Each number is 128 + 24 x the weight over the matrix's rms, rounded and kept within 0 to 255. Layers, rows and columns count from 0. Numbers have three digits each.

# up: layer 9 MLP up, 128x64, rms 0.189, rows 57-123, columns 0-63
# down: layer 9 MLP down (transposed), 128x64, rms 0.153, rows 57-123, columns 0-63
# gate: layer 9 MLP gate, 128x64, rms 0.197, rows 58-123, columns 0-63
up57:126094146154110164103145120141060155159097136109143112114127161156134133131122159120129128106154106133141135118148158127130118134115157140130112161141129131117134121080129131140139124127121134
down57:114157169115165101158105117104130095105143100143142134107122122083104136138137087130115138168107129123093147109109116146120136123118127125144106111109120108129135126141087134153124111067133134
gate58:138080108112109099128135092129128157087092077116126139139117127142107165100139103170121129139170157154136119120141139114139117122150137107110139141141164083141150154109144136096128133146133114
up58:130125130129140146103151105117125120116107103080129103072124078122160122133161114130141160133167151123150101100088125123100118104134129089096146133117144122163143162127110115133120129147129148
down58:106077131128136087140124140137113098122115123088125122124090103128093152123155103134103164120126097118156138131157144127109099139087110127131098105153174107110105152129139107109097126132114094
gate59:108156107120112112147118123075143112132148138091124184109106130135122110147146088085154121120117156117148151121109129126130098118180127103161158155124136136156172140094094111088161163113154097
up59:130146154124098119137084090107141130119146137120131156149164162098138128111130177120155132121147108082070174094137105161144164140110120139120127137122116161136150117132156091155125117148144124
down59:123139192168121102116157130101113103104172126114126137139127113176133166157142127099119177098129102107114115124145151112138104075123129109085149125166135125154129109151118159134143126119092152
gate60:158125111127194109154110144130125110080125138147077143115133121123144078123164124118126098103124127157091156129153129108143170087133144092130149113150133122139147124130113119164118108134089122
up60:146142121113120154128131143092138132151156125132091104120119098109116132124110140143130102075121147077121108134131127131134143159134124095155115114149095142124131144168137143148158105113113130
down60:133114110125136116170131150160100133144116152157121149109132108143128107168152167112126144130129071173127150130148118158116120072120166140120162132091130113127098119152091104152126140124111147
gate61:158149123174117128128158146075086142100134114110166118136116158126147158144119114143178107114133098121167124116131158144122088128110105114141128117175164095159112130140183080093152125135178130
up61:066107124159154111149122163127111135134183098132143111152166147116089142086103101141123163145146142123134144138119131110121112100137163112122136163105147137104116119160125148120090075103146157
down61:116137146116125127122124127118124114108099118164142155133105120085155117108150125144094089159119120213143150104150119129123105129158140163120109113160109114136103127146140103105139146147138162
gate62:087091072124107155151112136142206114104145093110121146139099147122101165111082134128112110109149133153181122117081142147178118093101081125136116107128115098117130130135111152105132122118109132
up62:116074119106147167181115128093188140111138131097117125110131085119108137155111123129104151105146135123128142104082100126122142104133115141081119064081153125152114142160081116108139133092124127
down62:107124135132152126188118141177103141140168128132123101114110093136129140156145157128095175127118075108108152157152147189121157183096125120127123130122161120089119151166140117125119154144173120
gate63:102114102125130133129145124139130165113136108086106129139080127096155129075113101117120116108125151112139134146142128078161081133139104061155134124181091088158123158125110139118117138165148109
up63:138074068083134123134135083155110128107123134125129133123130101102133157136126167148126110099114098100099131129096106126103106159132103155157130123116113165165157142110150158172134118110116136
down63:120144173135107127136146089109099170146100102126120113117150157137104153117161103191105113119164121135114138113143092171136138079086120154129125161142152133084133100149124076102132083110140140
gate64:131121117168135115145164119119109136097112104111105106120113154140123112115108112153166073094089093089112092139128125123141111130114099104132126140140168097111127137128151171125117119125156097
up64:152152114127131136096164187105107120160132124128126157165137140146065124143102167093157156154115123149136127120159099181109127118144127134086112137142125111129121092107120150113144133105134121
down64:138103121131132144126159108170120114124129161129129086103125107119133095121120142159082162183138129182133112115121121122107140109126103168113155087113121162105147132159135118104149118126130140
gate65:104118079115170152124149095140112164117122113108115154126083137097145090136097122131124135102138064155150180130090134118108145163101150121085121158137133150139147140080111096151140160108168123
up65:103202147154114133092120108115055117167119109139114164142118108179104113123125114088109110093145115131143125118132132099171124132112135134114140137113115143146120087121116122144095159093165132
down65:127039071107138107142133139126120122123127136108140136141074143043130090153117148119142133074117132178148187122152124142113159169144119104093162148134133154124099171121111100141116107114149121
gate66:144147126174156117101062157135172110138147164120143136168116154113128152092172161144137153164135145174124101130129114098132086131156149153092122151129128126112113117141174148108115138154105123
up66:163070139152121093117127136136108161141134162133125135116153172163175132102131129123113143119139100117155110172142092134134176145106100131135115145133113118148097132136150133122126180147089142
down66:131107095078099139159102108132165149095106102137127141115147106158110148169142152165122160146084131179156126154148162083146128154144109111152114129149151125131139163148139110136136097139129133
gate67:156099124158209104098130148168151141134106149105124196174121106121137163128113144118098128106146157100159147103108142093145142126106134138171148137119130127153129150127121150123124132110120142
up67:139106140132125148069078151103129121115157131121130151147132138107121115122067166128076157139095141116155149112080126149105099090145129135141112126110122112174111125129160157178131105171113174
down67:173122142146106080162140135163206176166116086139112165125138150105127122125153129122089113107156137135142116152186153132100115116088177164150121113151151138092127156148092119091093117129134125
gate68:195094146178125173122110072127137080108159132126168135160132150085137128122153125146126110144142155132121131125115167106131125160126124076108096137106145148126120086140130127130137122128126097
up68:184092147106112110114086128109110102082110138124152134168113170102122128151113125086123161073112149129125148130131136140133119167142137117134101086113083111124137119095140125143126197120101088
down68:101140141114108144157125148115134153151160135098170120166083123179134148159112114110124181144113163131119122109146153168136107161155134118128124139088119126089145158186118118150105162114133113
gate69:157133110171166129112101057130108161155149124167134109125121119099175137129144120149198149145052150139163122127113147134111101071106123101134138147121123148185105089128151116102109137119114088
up69:125093099153140149125146140174139153106105077145146120053138109128176166130084092127139111153096193196128075108138076164145126148152110117065157099144116161080112110123156140113103130111194132
down69:106127083112144104096148125112145187113147101105103125100182145060104152164101086115152147079179126143158103110114169167128153092120120187142113171106110112144128162157123129144148084176139125
gate70:162097128154104120108162131125159141118170115103124137116117105124132113134103097115145113136080164188140096108157156131137167143112146121127134101143140121111136119127127114138123166114159142
up70:109129140102142132153085154099153129072169134106087116145137131116086095134128104107137146131111120154096122131112144110120146122106135130139142126096153120134128110151090165117118132164110112
down70:138133102109139129109137170149131149127143142142131131134136156146161154129095100120095127091177131086150111088106138168137129132099146159138141161130148138116110106128150122137109122143163147
gate71:145115136114094125145151125110104117141135136133102103148102094097107131075153118144117120087121146131160149075119139147166113114139096144132113136160122120111106134109161115107125089149098135
up71:103123094095109137125106104121162119125153111137125117163094147126112161164109145103097110110152151151142111152117134100135150161154130114133142083088115120148146159135135120133112104118116136
down71:133147080134103137113142132107117152122146122137139113142125161123127136074148124152161108069150132115141116129133138115159154063093133124150116115160114109130112123126121140130108114083125113
gate72:113141123152130101140158086147112118118129134104125126148126110128130151162117133156126108090103141113115141140125125107158122143093138172131131160147185137119159158108165152120130136106163170
up72:154093140100118151142143098141127147116097132116142130091108096104112128132098165118139144109116133118160161153121157121110147114126096096107140139133096123165126137138106128077104146126125121
down72:136125132140146102128123142096152137120158139132120130132105136053130146125153144131140124061158145143106118131115125115141160174129100162143108145105126132108119151114110113128132150154133137
gate73:141095119140130117156174112160148140115087139142149126156143159094108147092176174121150165121124112154106181113137152178122162106150108135134173130157113140118137119103120150141133088082101142
up73:151106138133145118158132146172168104105149108155189115073151174093131160088142123100136121119146154152080149097147147182131097082135113123103141117171144144139137098112169154096145075130124151
down73:118132142107113072117137144118121142133125106112150149177140144089100088169098079086091140090102140094159150147147098123149178116158125129132138136146128136124140097164182185124118160135149157
gate74:120162146135131146125098134091145149124135114156092130162104147119139121119168157145198131137071141165148121120132137100113167131087144121134166095114124102121088150175082158111171158125114122
up74:152168141164151139119100107120153161141133138158168143116152137130181144103148142097159150109120126143133108109175130133126139166103077117148153115137113122119143114141146041123140164130114106
down74:113172117108124109135142131175154111147155133154126108146127119135149080136139118129115118134170131158140116094162158142120120178143156168159138131128139152094101101088144139147134110141108164
gate75:125128104129148133096151168159146130122163142127117152095140193134141111076136115105187102139141120129146114080088122140163088120165156120150129188117105112116116125170120137102138147131103155
up75:120107118126113157101158132136131098148125117190151122157136124116161126181122154164085141114142139123127097161115163129122159141169166147110094101121130131102115127105139154173150146154146149
down75:130123086103148144127173112130165112134172168088098167113119118120130118141165131167169154147116128114103108147128141158123128151093145156129106153151140087110132143126056166125115157162104122
gate76:140091125149151124138157134142137156100118097084106081154105119117143134164122139132150100131112155100127158128171154155172103168147103149137118104137122124158140181149181143140161159115118099
up76:145119107124135109178109136115109123116147152081115051172126147117146169149136130116092086101136137120134125079124143146110124143167127105091122102137129139145111142167088139130172163147107066
down76:126124115109120146127125102137116132190151133104115116113167119183113114148128162128124114100114132112138102142139148114137127163142130129142118125098142120101109138128220120146100086155074110
gate77:140060104176171123113063163118112136111115163134122160123172132085102137124141132092153148139134150120111183117128078190148174147162110125106150118100111116127145128108133111157116150134133069
up77:103134109145133102145111131108144134132152171079170153127108141079155089100113132116047142145131133122111167137145127121119069101142153088144150126162172085139075152176151119042094161119157166
down77:152095155145122138151081118118114149125106102169078105130128069122156126132112121079179127132105134155155111144156140160143131093136152137119117069133103166104154071107131143112132149104163090
gate78:083145121133160098113112134166136147090142103114130111136130116111104139095107101156142106121103140174070113126115064128145148138113143122135132150137133102143120109141115184166109116110115121
up78:132154121098099117128118145157123162096160119089132123156112134106112148101130088120136117146162109189150147115131138124124124135141118129132146168125142099111126118100156162125095142106145143
down78:104174131130117174149167151137085157119097144107095075141123140140137162143096149132113107118146139087111092139115146108117151081099126153127126115113102129125108107154136119142124151115173133
gate79:079121125127113165075148139107155187112134120051099099144113150122144165172115136121138111145134113082129108129121131138133147148129119146099117119145171169176086144143119141154153167134192128
up79:087118111104134103110168157097181158130150129079072097079133118127107106100151073148171133095110092109144162102131088100140117133078113090131164087135102152164121135190141103085161187110128119
down79:127123128102119156136136141108114135128099154089129113151119152134139099201110189076172100197119097018171126144140176136101156139134111171160123151142118149122156109126098158167137138094175130
gate80:081108137155112132102129116158124153115091068087133148111080133081109140139114115129123177116087101112121147140138167119171142187106134087117112136123115140132166116104132154129089153066139121
up80:088105114146086113141168091125111156155104109168163114120115101187108155140135128132117137106075114065157114125148157094192166150115157109134100170142144129161148086140086132183144141059132137
down80:089145143119163141109131172121124102135115121137129116130178120059110150109125110136141114055143126154104142131125150137126178251138109118140136122121118135073148132134133120150127137100115145
gate81:121150099106137135128108121109107116133124115110118151105155158148127110130116135147122112129140133110096117128116164157126111175120102173108151136132096120099106107139141150092124115112125131
up81:115135149134126130147103155113131127091143124158141126159113185119108117113106131135130109118139116127136114103164099169116131148147153126112145136143122160157160133146155127103154136129082136
down81:133156129154122140141142124114133137136148160117066095139158158119133137123151155159144112107151123160117087099129154121146090168153140123145154135130126080151155146116144133156124137146117126
gate82:122126158113118146113140126124152160119146128158110135191116107113121123141136144173111114141144114108152167104096171113093103138147146132153132103090090159136120142164109099149116125144116154
up82:134120108155111150103103095156141135125128122134108147131136144159142152150122121161125132148140147086162124141087153143112101169160117123131163133143133121111139129113129108160085118147117100
down82:106171147113164105114124107165121082152118132140118108110127142093106112126128132108096101073119133108091135136149133144118105123129132141101158117111160150169120103150136146125125163088143159
gate83:127116159136121132114130095125128134134127157105103159155112100125123110162128166117134139113083083123159157126101119128136145138112166120120117132119106177124125110117109078137140165148159161
up83:170122115100125153121134149172133095128093087154117091136134162136109154083121140133122151135158109113115146135100107124132111101139124116125121136141089172178112115144133123100115111106097122
down83:112153171152116133125125142159137149146133127122094134115161126158097143156110122100123132156162150115132087170124162115163124120136141140097091133130150131125149116141142116150118117133156110
gate84:175137110139096133141091113107130179158119125140129128120149129140154156181134139115126102098124126104089118166118152134108152108149081151123145162161168093127081123133129112102111148138127118
up84:138140142131144117105133169097161136168129143127141137106118167149141140100165178142138147137113139111124100116097151080145093172128137137099128141147096128113160120106148153141116104141150146
down84:136156125123087146130146128116097120099138131081150126141134093119155158152075105133166115098096145152122127126160100137076141106131094102099129104117125120111095167123113118131144076099120141
gate85:133115111126154139154101114099107126133098144122147150119119130099146143092147138119140149138081116163134100101140073134117112126204147122179154159080148190162160140082118153131143140141138124
up85:152104116120082159156179119126121121101087104125173150094134120146132097096136112112150129124128104154110136117095152115135097165106071133095112134132148148098098127108125170131134158105148104
down85:150116136116111110114068112109161095097097136126120157137126134076162135129090090149086123128145149107116083161094129155097083111107144153130125109132148189130101138110154157125132122085125139
gate86:151168146122075108100136110100150123120104121070106151174123112109125131140163128098138065108135103104150157095144131128104148140125129151139106143145124131137121161153078148138174154134087107
up86:128111106105160096148128110109091159142162181120110114138113136113126115112122160159138112124144086097111135149108124093126138119104116073154108099128108146124079117162115095130154127142097150
down86:132155177083113147126120132115133154093095116114093140119162165109114173150118136094108115167143143160130112156143128154122163119108133135084114142140134133122097151120102124176133104138137123
gate87:151068118133157130090155136149118128102121092131115123116146114110120154149138177151170129154132131135118132098090129124096133145118071148155127137114095107124099107140137136071112150087153135
up87:089163127123134177120131066145158149117079122138121114101145122123160128106111098170086131178127121138130141151129145073113069103163158150148120097158120155119104132124118134136120167147115106
down87:138105107072108132094116135137110116096093142087101125077105154096126149138112144053113102114144146179123176141140127113167138116159128147141133093098119132120083119156105112145125153082127173
gate88:118180126110163138154116105134113061150112145147078153145109112096113159121143120118153095153155101150140100083122109147148114138113135142146131138134129150136117165152117135087155133087167143
up88:114103127116109146119158138155136172116122112098154112125153107161135154108154117125118131104078191140101142160144160126109128130205131167120141106108142139165117087132169130102126138120140080
down88:132135124107118108112116147149114123178151121092138135107125129121121096094151129127111120161099118151105086107129114152152127100133097139159133102147120086116101160091074135201141116120098173
gate89:138088082115115117121152130130165144117133126134111109111112149096079125095134090162146133135088113154143113161069144167109108130148144119176177143108109105127143180124125144129122108110143096
up89:113134149113131138124115149145073108143125157123091122121148158124141145177105156099127160136091128118092149106144108138135172134146149154158118140129140146182134151127192158109152174153192177
down89:143165174133082122151121086114151111135136110132128130133121135138153163137107129184142112134076149067101087163122138111138085136128150131126088175110149088103085143119145107112191148119153110
gate90:163080136130114102119173139113123153112110105146085154130158120108114122133118135151135094116126121174102117156110115150140141139101101109141142169090081139144104088070088110084131128104118129
up90:152104112112128131142098155109112145133133128175048129092135150119130093140135069156113091137126170140093109113148127118122147126145170095128159102147157109118137116174150176125127178171125129
down90:105145145142134122124131115159107081103091118129177145099094088134131101152158115120086140121117093121138094169131155112114077175142121113059125137194126125130133108104155126110140150128139140
gate91:134130104163074159075135049127119181129150124091139091162090118099136178147123140117143115112104080064149134147134188081133110141128117118161160125130143137112146144139146125147122110085127120
up91:124152174102138109168149182122135112100111133191113126090171100137128117155147104141155128122112179175073110112166151122098115128135152119145127076140104136127126080116100133072156106146136109
down91:140137107138157072169122120134124065143110141138214137146132061152130152096141153113109111088125105111091189094090112140180147184121115104108110205137121111112135174112156125124115126140097170
gate92:087115108132104124137136160125150152119132132078138163124079090129141124100119106160122121103154156161163118101106091109170137111159102164141172164122133160112118129151078173083143115117076129
up92:133089103145135112161113122096135141114136133087122089167149096131144137130143151126121133131090184147135068118135119188124083172138128152163072128110135102147100133068117129124179150096136153
down92:139116095133125113132152120123145123131145139129157124081172147113125145151154115140076094161082092143134126090182125101198113124150131098108093118132187139157132079128100152144116060130066119
gate93:155153166143188135135150146167118128116156137164109155116118126127141136100154088146147118115101118129147163128107092149168118115071154099123143090113099136127159124126147121110113142087139129
up93:169164105135116156136113112141135094166160109163080114114125115122114122138122159148093139132109175165143107168118169114111143116125146131174141144121103142128155137090112101122130136138159142
down93:120128127104125143135140122154173125131148144101148136115062107135133140111100090093134161101135087148128084131151100142116160130123101128172117115117153095150130139096099143120135103106121128
gate94:139167104154121106130136138168122131128115132085101127152142144132120164175073139120153114129090120102127143107098144146131127141144114136128139124137124091114119118085163102133122104122113108
up94:107103112123128159126118109098146135106146123180134137142124097132108102112185146169134154120157133147135095116125151124145137141130118107092140112127115115110134120142094153129151083132143135
down94:151163141139161137094134091117112113106118125086146130120111145116115147109134141119146109121171124155114141137137132109097128142105121096096094143166134100152133186107140135111134126125123105
gate95:092105105128160107119156132109126161096105048113120165130071127116151131119108149128156103150190139163159110114159140104107134106143141134162137150129124087140160137111136137123188145121109147
up95:173109112140101109120164063135148117137167148087132110154142156124100124132128089123115140129165152151078161135158075133157096109098107175112144128142184102088117081128144155113101124115076133
down95:167111138083114159102121132126102124123176121094138101143185128119107148074132122124114175070146084113145111094116152114122134108131104105096136134165103145111127140140064189163111100140081151
gate96:129131119132118134094141166128125164130167110158072122154123137120086118136160131092161107126117118159091150121129115146135150090162121121071150142095082140146134119129067116120104140110093142
up96:091109136139177159106099134122159148164144152131104114104138113148145100094109154110128104187126103160156127144158124152128138068119138137108083168111102120166121131140103092104139155133105127
down96:109142097144115148126097146169153112141111127092172130151187111152133138185121152127118123114140118138139130150109142138142119183142132137121135131149139123123183131099146106141039137153169135
gate97:133091105178158101144158111120136114104101105140148154131109127140143138115079127155147098143145112154121140130098153125086093158133145159162061156127112152143130106105150157111186136090096135
up97:143115110084128131145111125142113121111101175122056173130128139141116108129165126106147116130136106155133158083096161151092183174122135136137120142151084150113123112123115159152132117175110079
down97:125132176160101132136086175151079138170151087098103116098114105123097157106103141121157124180132079162100116156137139099161098125138116118124097076101090089100151096127113129124146104117150144
gate98:119126124154123128118102155113112135135158144104079131157099147114141147097138141141113152163119137101137108125136115115133083092076133168123129118103113104140138110142164184143118129141092186
up98:129115142122127126126118122128115114138047141108090118101129093088138083089111156131097163089181084111125126083133160088130116151098110146128154139122138129138127134117125175169098150134104150
down98:121158147116139092139110158159148139162098148138133138079094087170091141179103128152107116143141154133124097086130115110111131139122088116136133169113153142113144117119148126121106105110082138
gate99:115149101134127116130080150094114100161091095155086131103111140112137108167162144124159144132099146130136090091122126136129152126154123119149128126143160109110115126154123130149123088128146104
up99:136151143107126126132129152119133092126108098129157163112122128127142139099146114087125138116108119105145142086117114148130149134135103142161095163155147152122141102091109151153117113104080136
down99:133082093122090114161140108146093151110132149108157121152117147126157122138139114150122157113165112101121140136123123128132128130121108130123105075125156094138093136153173128108153119129141167
gate100:123133097167145123104113140123156112090121120143107122162119125138120085143144117116124107092087100125100170180096089116164123154136138100144124104122136117127155103160134096128162136114114120
up100:110133155114130106099136139104176127135099104104115131112126117119103112111156127138112086106121139106130137150162137121119112086134092101110107136148103154169129104114084144131142102099086118
down100:146092132149105127138120129148137121131140159080093132095139112139122101127099133141105148086111098132147118147172075135117104091127188094116123120144137130145149103153149150138151153107159165
gate101:093081125151140107152129139129149121117105100116121159146126078092139151097100126146134164115159100193109157123122150111124159085123121142126144128112140126138151139146137118127159130092166158
up101:099122134132185136126161073146119145093152114108160125132153130126150161150111160089145114108094172093088099136108112130145146150114121115121086124088124131155128083100145082119149116117181163
down101:124123129097133134133112147098115162182144144159091148093126169106111150091127130142184133157173109184175108150146114128122160138131120145153111151143121146114099112106153060122104140164117136
gate102:127093085141141092112115095110139135085116079144101200140142103095129129132103140127193107138119175148147144063088085114124124162114157150112131172127074090189141085142119134113176155092150127
up102:115122154128129193138130189108099185156135165133104140167127127131088125166162155187172175139121122127132118140142174086130165131179093120065124137085097070136149093074156145099122116170105118
down102:148153138095150099146103106059053163129078167161130151145109148092145093089098136139136058127133091136123145153076148156089102156111132134105181077163120112125123165126172147079100132071124079
gate103:133149118157113126131107094113109155100134144094165138138137122123103106134157112074129132106098119124132102111117165154169168155143100148125169159100155117151128155065083097080137153110128124
up103:085097136096141155136109075150129193138095109136130110126136144102152127129096108115135143116141123146128160145181117134120141139144150118151153125138121156175128143129134147154101121151193098
down103:103146139163197185128124176127145137130129156115107152138121094076111125087174129160118130090130179177111145097113136105108104127153161109111134134114138134091113150122124150115156131106147124
gate104:120149112134156138121120149098111096144146091136093130071097115120169140101111121136133097137123149130153110128136119157099124099186125147146184138151077123122144167125120173090138092132135097
up104:174129132152168118135192134113122102100148107095086153090115158160142136100124168139145109140128146107124121098148135124139133136127143121152143118120112125095137150090130129075146125148099100
down104:123109146104132109150137089157116129105155144118138122101112120137154123218159112113086130138148106106100131119116115134120096156169118149158088114134127142106093150169132116111127176134121138
gate105:154188113134144109121104127094141162157143156153040121183130109119122118138179108114133103108132143106112117162119141125138160133126137066155200149129126133125138128145159126144142101103131138
up105:176109138124143156141133138156119074079120137152140136077160114122172143095149162122105130133098101105127116148108151154157098114183097108075113153131103154145149143138110091099139099168070117
down105:099129112110125075128126097128145108143161099141143124145081138061132100152133090116137121168125161100083122112133085121146146142157136126119183119088182141122157142147107120126121131142124105
gate106:130108139147136130107140122171140167138116087109179149146138151134097130128112160150103169114170133097146139116123132070121149174127114111118103116112124169136143147128125101151127109129091160
up106:141188129125141135135090175078139102163147112105120113120124145102171111130116159111158151137157155138110114137143128123113147089133133121138140118121126174111159168120154168145113107135153126
down106:152098144113110093144148089164112137117128099148158134143129115100139125125132125124097131148144126122147112146134133136104113122118141140154089115121083143091111110146151111127129131149127141
gate107:133084123137134121126117163123120089157153127155114124112132156118129112097123132114109133117132131119135123150060093109148116112085149113066089124152095134110130109143120187143146098139149127
up107:128112132135136130103147128115129139153077117125075102127109101162134138109181086134144134129134112144124066117125112149121142163132119160185130108115135142104114147140150144126114150134126082
down107:174135128152182123154139116134089119150129137135124140161122140090097135105155119110151130145136125156170162106140102153116124128121154149085130180124115096146137105124150124148116122104147144
gate108:116106116152152075078133150131130117119113115101144126118101121127109141105165114102108086107148133134147126151139107110140104092159138151103111093127130093104126131082132175096127131119083099
up108:149176100161152112122086119161138138150164138108118110156140138147139088129148131147120108109147159122148147119145105138124094127129130087154137163119112128128128165113115135144155149137083142
down108:121093091136098155138102119107125087102128126144078108104085115180147106086125152128109130120141116113108099138139130160157104108114104150160136118167116093112114115134170122145148127077129124
gate109:131101154177133122109161132126100145138138115134128130140128115162142145121132096103180119120166104119155112119149113135132149108145125123160148113136125133117112102138098131130074162141114153
up109:114126133081141141128152149147110136122115091149102103096144137109122110145113135134128135107124132115142134172150136130149135095148111105130122128129100073116118142099151125174136130117139123
down109:137138101126145135141136099089172109113173147096128129136137119190144119159132104132164104109151151152100120104093133158133104145106123143138117111123116111158121139148115122113127133085132165
gate110:133135149114142145109093090126107120127186172141090108166107102122141138146178130134132133106093118115115160134135111128118146108105142089183094140131113143150116092152143100161144124101124141
up110:121152137152131114152088099117143151130121144166128123150127114116099102128160134105083096104138141128170106155116128141113095116157114098136159100153117114103148109158151177133115129140124139
down110:106142115101100172146139149168147110119110106133140137123129117139133127096097135127141148179111162132129099142145135129149109127112156135108126132112123139115120148072114135108141130093137122
gate111:154123126146141106186115094112115163137124162156115137115151109155143140093132119133124153120085149184088149097122099111115117091160161122145129153141147117114134103158134142110161109133134102
up111:131107107120181131144120174128101135114124132143119157122131128118126111058152137159129141158128130171101115145137105108091147069160167142126105148111116155120126112158095144112128151110125138
down111:092149148150109124110162130183136122149114124096159117115126127096129120146116126125086097132143108074135130113131148144165149163100114144109090139140132132134107147098142140128099139096135125
gate112:150129109133148110119119081114110168171157136139117126132093138133123170094118106126118125099109111106134140114094131103111123167115172132163121120116112180124118129150074133163108147112133156
up112:101112164129122125096120110117158170141135115091158117090106104136129112134106142106116136139108173108128162140141129164109174140144134100158143099142133126133092142143138123104155143088129128
down112:107152106148146142137138194113159122125112121129159120135156180131123078108146129143133134141144137125119132122159142159136147128161121102095154133115138155162146110101097139127132085120118109
gate113:122134134134144137143180109124107125138087158101134099144089109103173154105091096113130108118132134100128143143111187059146115153081110134158110101124119149185143120130185122098189101120138133
up113:140109149149134145147109108108122165131118137170110103149107092138154127153153165092131136101092121101091104152094111102135154158065084134080117104106086134147142109183123098103131102137124105
down113:113103088113125132156150157134144116149084119113126136114154129125136149130115149125085124053158130100129147115093131135132096115126173140140148161128079125131104109129150126142111148160118090
gate114:123115134097134161146075131143110137123121102130123131110119117103126132133139146176124137120107139165164146132105154112156149135189127103118138145182102140124131160127136116085105120138103120
up114:142144132135099096164098095107097158137135158121092121143129108178153123142150143098138140144161153123097145134140098145118124109133124116133161110145157104145118153103132140120130157165110092
down114:149109117111105114128096142138122127075103117155124155128138127117130119154102124129153121124119101102113141143125152145184173094136144122168111106110090154133156139108121151150100095107112137
gate115:138112136098129123133132159107108114105129143114163142138152151130131165135135124099142139133121126139091156091083105140107085123121107137092154121114102090163148161128128123079159138143119122
up115:163129121116136150119125145129167147138085132110135142116127128095146162129115103143154129136122128133136143124130144120126141145191137143123119123158134115143167167127152130082115155109166146
down115:143132089141178104116145151143148129112130139109127130161130096088112097109134140123147117142130109117144123135109129115131156117094119113121107141116124106143125087121134123092125143099143117
gate116:109146100152093127119093105089138120103115069097120131113091140122112150127151114138150090117119151099116108133110116078170120154131064154154132119136114098067146136121108119156136107113097115
up116:112132136139130115112144127144125139155108128109090109152110127159106137170106127157101102145154086099177147150147141125139136175137178113120158095130116120102134111122190109130149152105149145
down116:140167129099129140121132151114134113129125142128084135091130123154113114104135145155151146124154142141094074107140156109201144194131097118169110144160114136172152132114150181110146106108107133
gate117:136111107127138143135135075156093103094072139128130183098140144140111144092126138091138134160111126154140132113108131151130103136165139110171129163126122163184155132114163136128109157142151105
up117:089157175124145152105145100094157100132166137092124160173118102129121131149135135149112114131086127157088116152127115119117138130132142110162116141103131147176152142169150187108157180119117144
down117:119107114085104099173150104146084193089125114126160124147122125112136112112167139117129128094119129163134132121157127121164129134121100150172145094106093134103133138118118161093105099118155104
gate118:143115124129145143136152095092140108089146114131175160109129150088110095127111128108151139089141140097092123162115110167143117133099065104119121149119138098134148128107153113118126131136129132
up118:148142165116152122110170087174104132112111064177179147133109124136141144142130138106131125120114116113177144119099116125139126161144128125135150123161117135136143125133110135148104125122157140
down118:109140109110116117108090167141131120126156145092112125108135142112139103132130102149108126039133131111128114130131115118101113136120123123122129104136112106130123109115106137121131107145095096
gate119:109174135188141162142162156171133148093138166077148139145138152130117125178142121134114103142140094121107112141143177109177145112077140096125110167118146115136123144151161120127145165117069162
up119:130114143178105101126124104161111122121127116090155137110150156131165157150104074137110155137122136144173126077126131157156110164116083139081098075163170097117122132157141102149148122117169109
down119:114110102070110102079156111133106160143129111124147117153081146135127116194146166150132158135142129109158169107130155155158177089134142151136105097109135165141119125104164156138147114125127146
gate120:123140118168128104110118110128119105138111077116146185129122156126108102097161140156189131116092119156121129099100156122113143145136147126118168099133129092085153141101158152093114123126145121
up120:112103104141157142100157134156121150133141158135164132122176140124148120080123152101123122125144097182137104163144121138114165134166167112140136102141138128148132152156107149119110094121138136
down120:151102080183093121154143124128152138147155110108133094120117125108110151098138063138154191112108110115112133153119109137107133142124156114095132120155146153110151129116115106140144135120125146
gate121:127116074150123146164120130120136166149138127118150095127132152118144125121108144110145151109082152101141140046176138149121097103103138070162145117152132123150149141150124117132151143158125116
up121:134141138138135159154145069133141098157131162135143126101144148140129128149142158123111099154124124103141112147096182119195114126072120110142133124144114095143145134114160157144133110134144113
down121:135091136144122130123137129100092117089096138158114129110118141123109146119127128108169112093139120118140162146155085175102158107146124131119159140118111169104085065148122146079103120177119101
gate122:115159135122136097144082112140133113148148137097139146107167195119135170113120125130137126141164142150129130154141097132152131087141084153111130145143158124132168118144152071132147101124119141
up122:093103143146110127141107155113152165124125149193106143129136108137112130118147130133086128134133104099114149100121120165153122143083147110109149089107139110144098145147144144099114162108139131
down122:118162141117153167115109168114110135114134143124146103086128158106118153133132163117131162186103085145121149127132153137133141151171107121147131143130158105124130165120159124148139098128116117
gate123:130161136154171165117104102148130119153155156117161133132075135086103146047113142125146144158122164120123119105087083122155124117078146157150104164148127127102151133130175133094125099099175157
up123:124083123134173202136110099150142143131180124103125125203156148160169131157135135163125101090121147103136109138125118117130092096147124105133140159136154103154136162125146139103148181212133063
down123:151129089145082079105148137131125136092154096067128113112141108062184126149142149176151148150133148172115137131108123136131061114073163114139112087172114137109097140046113125157141088119102200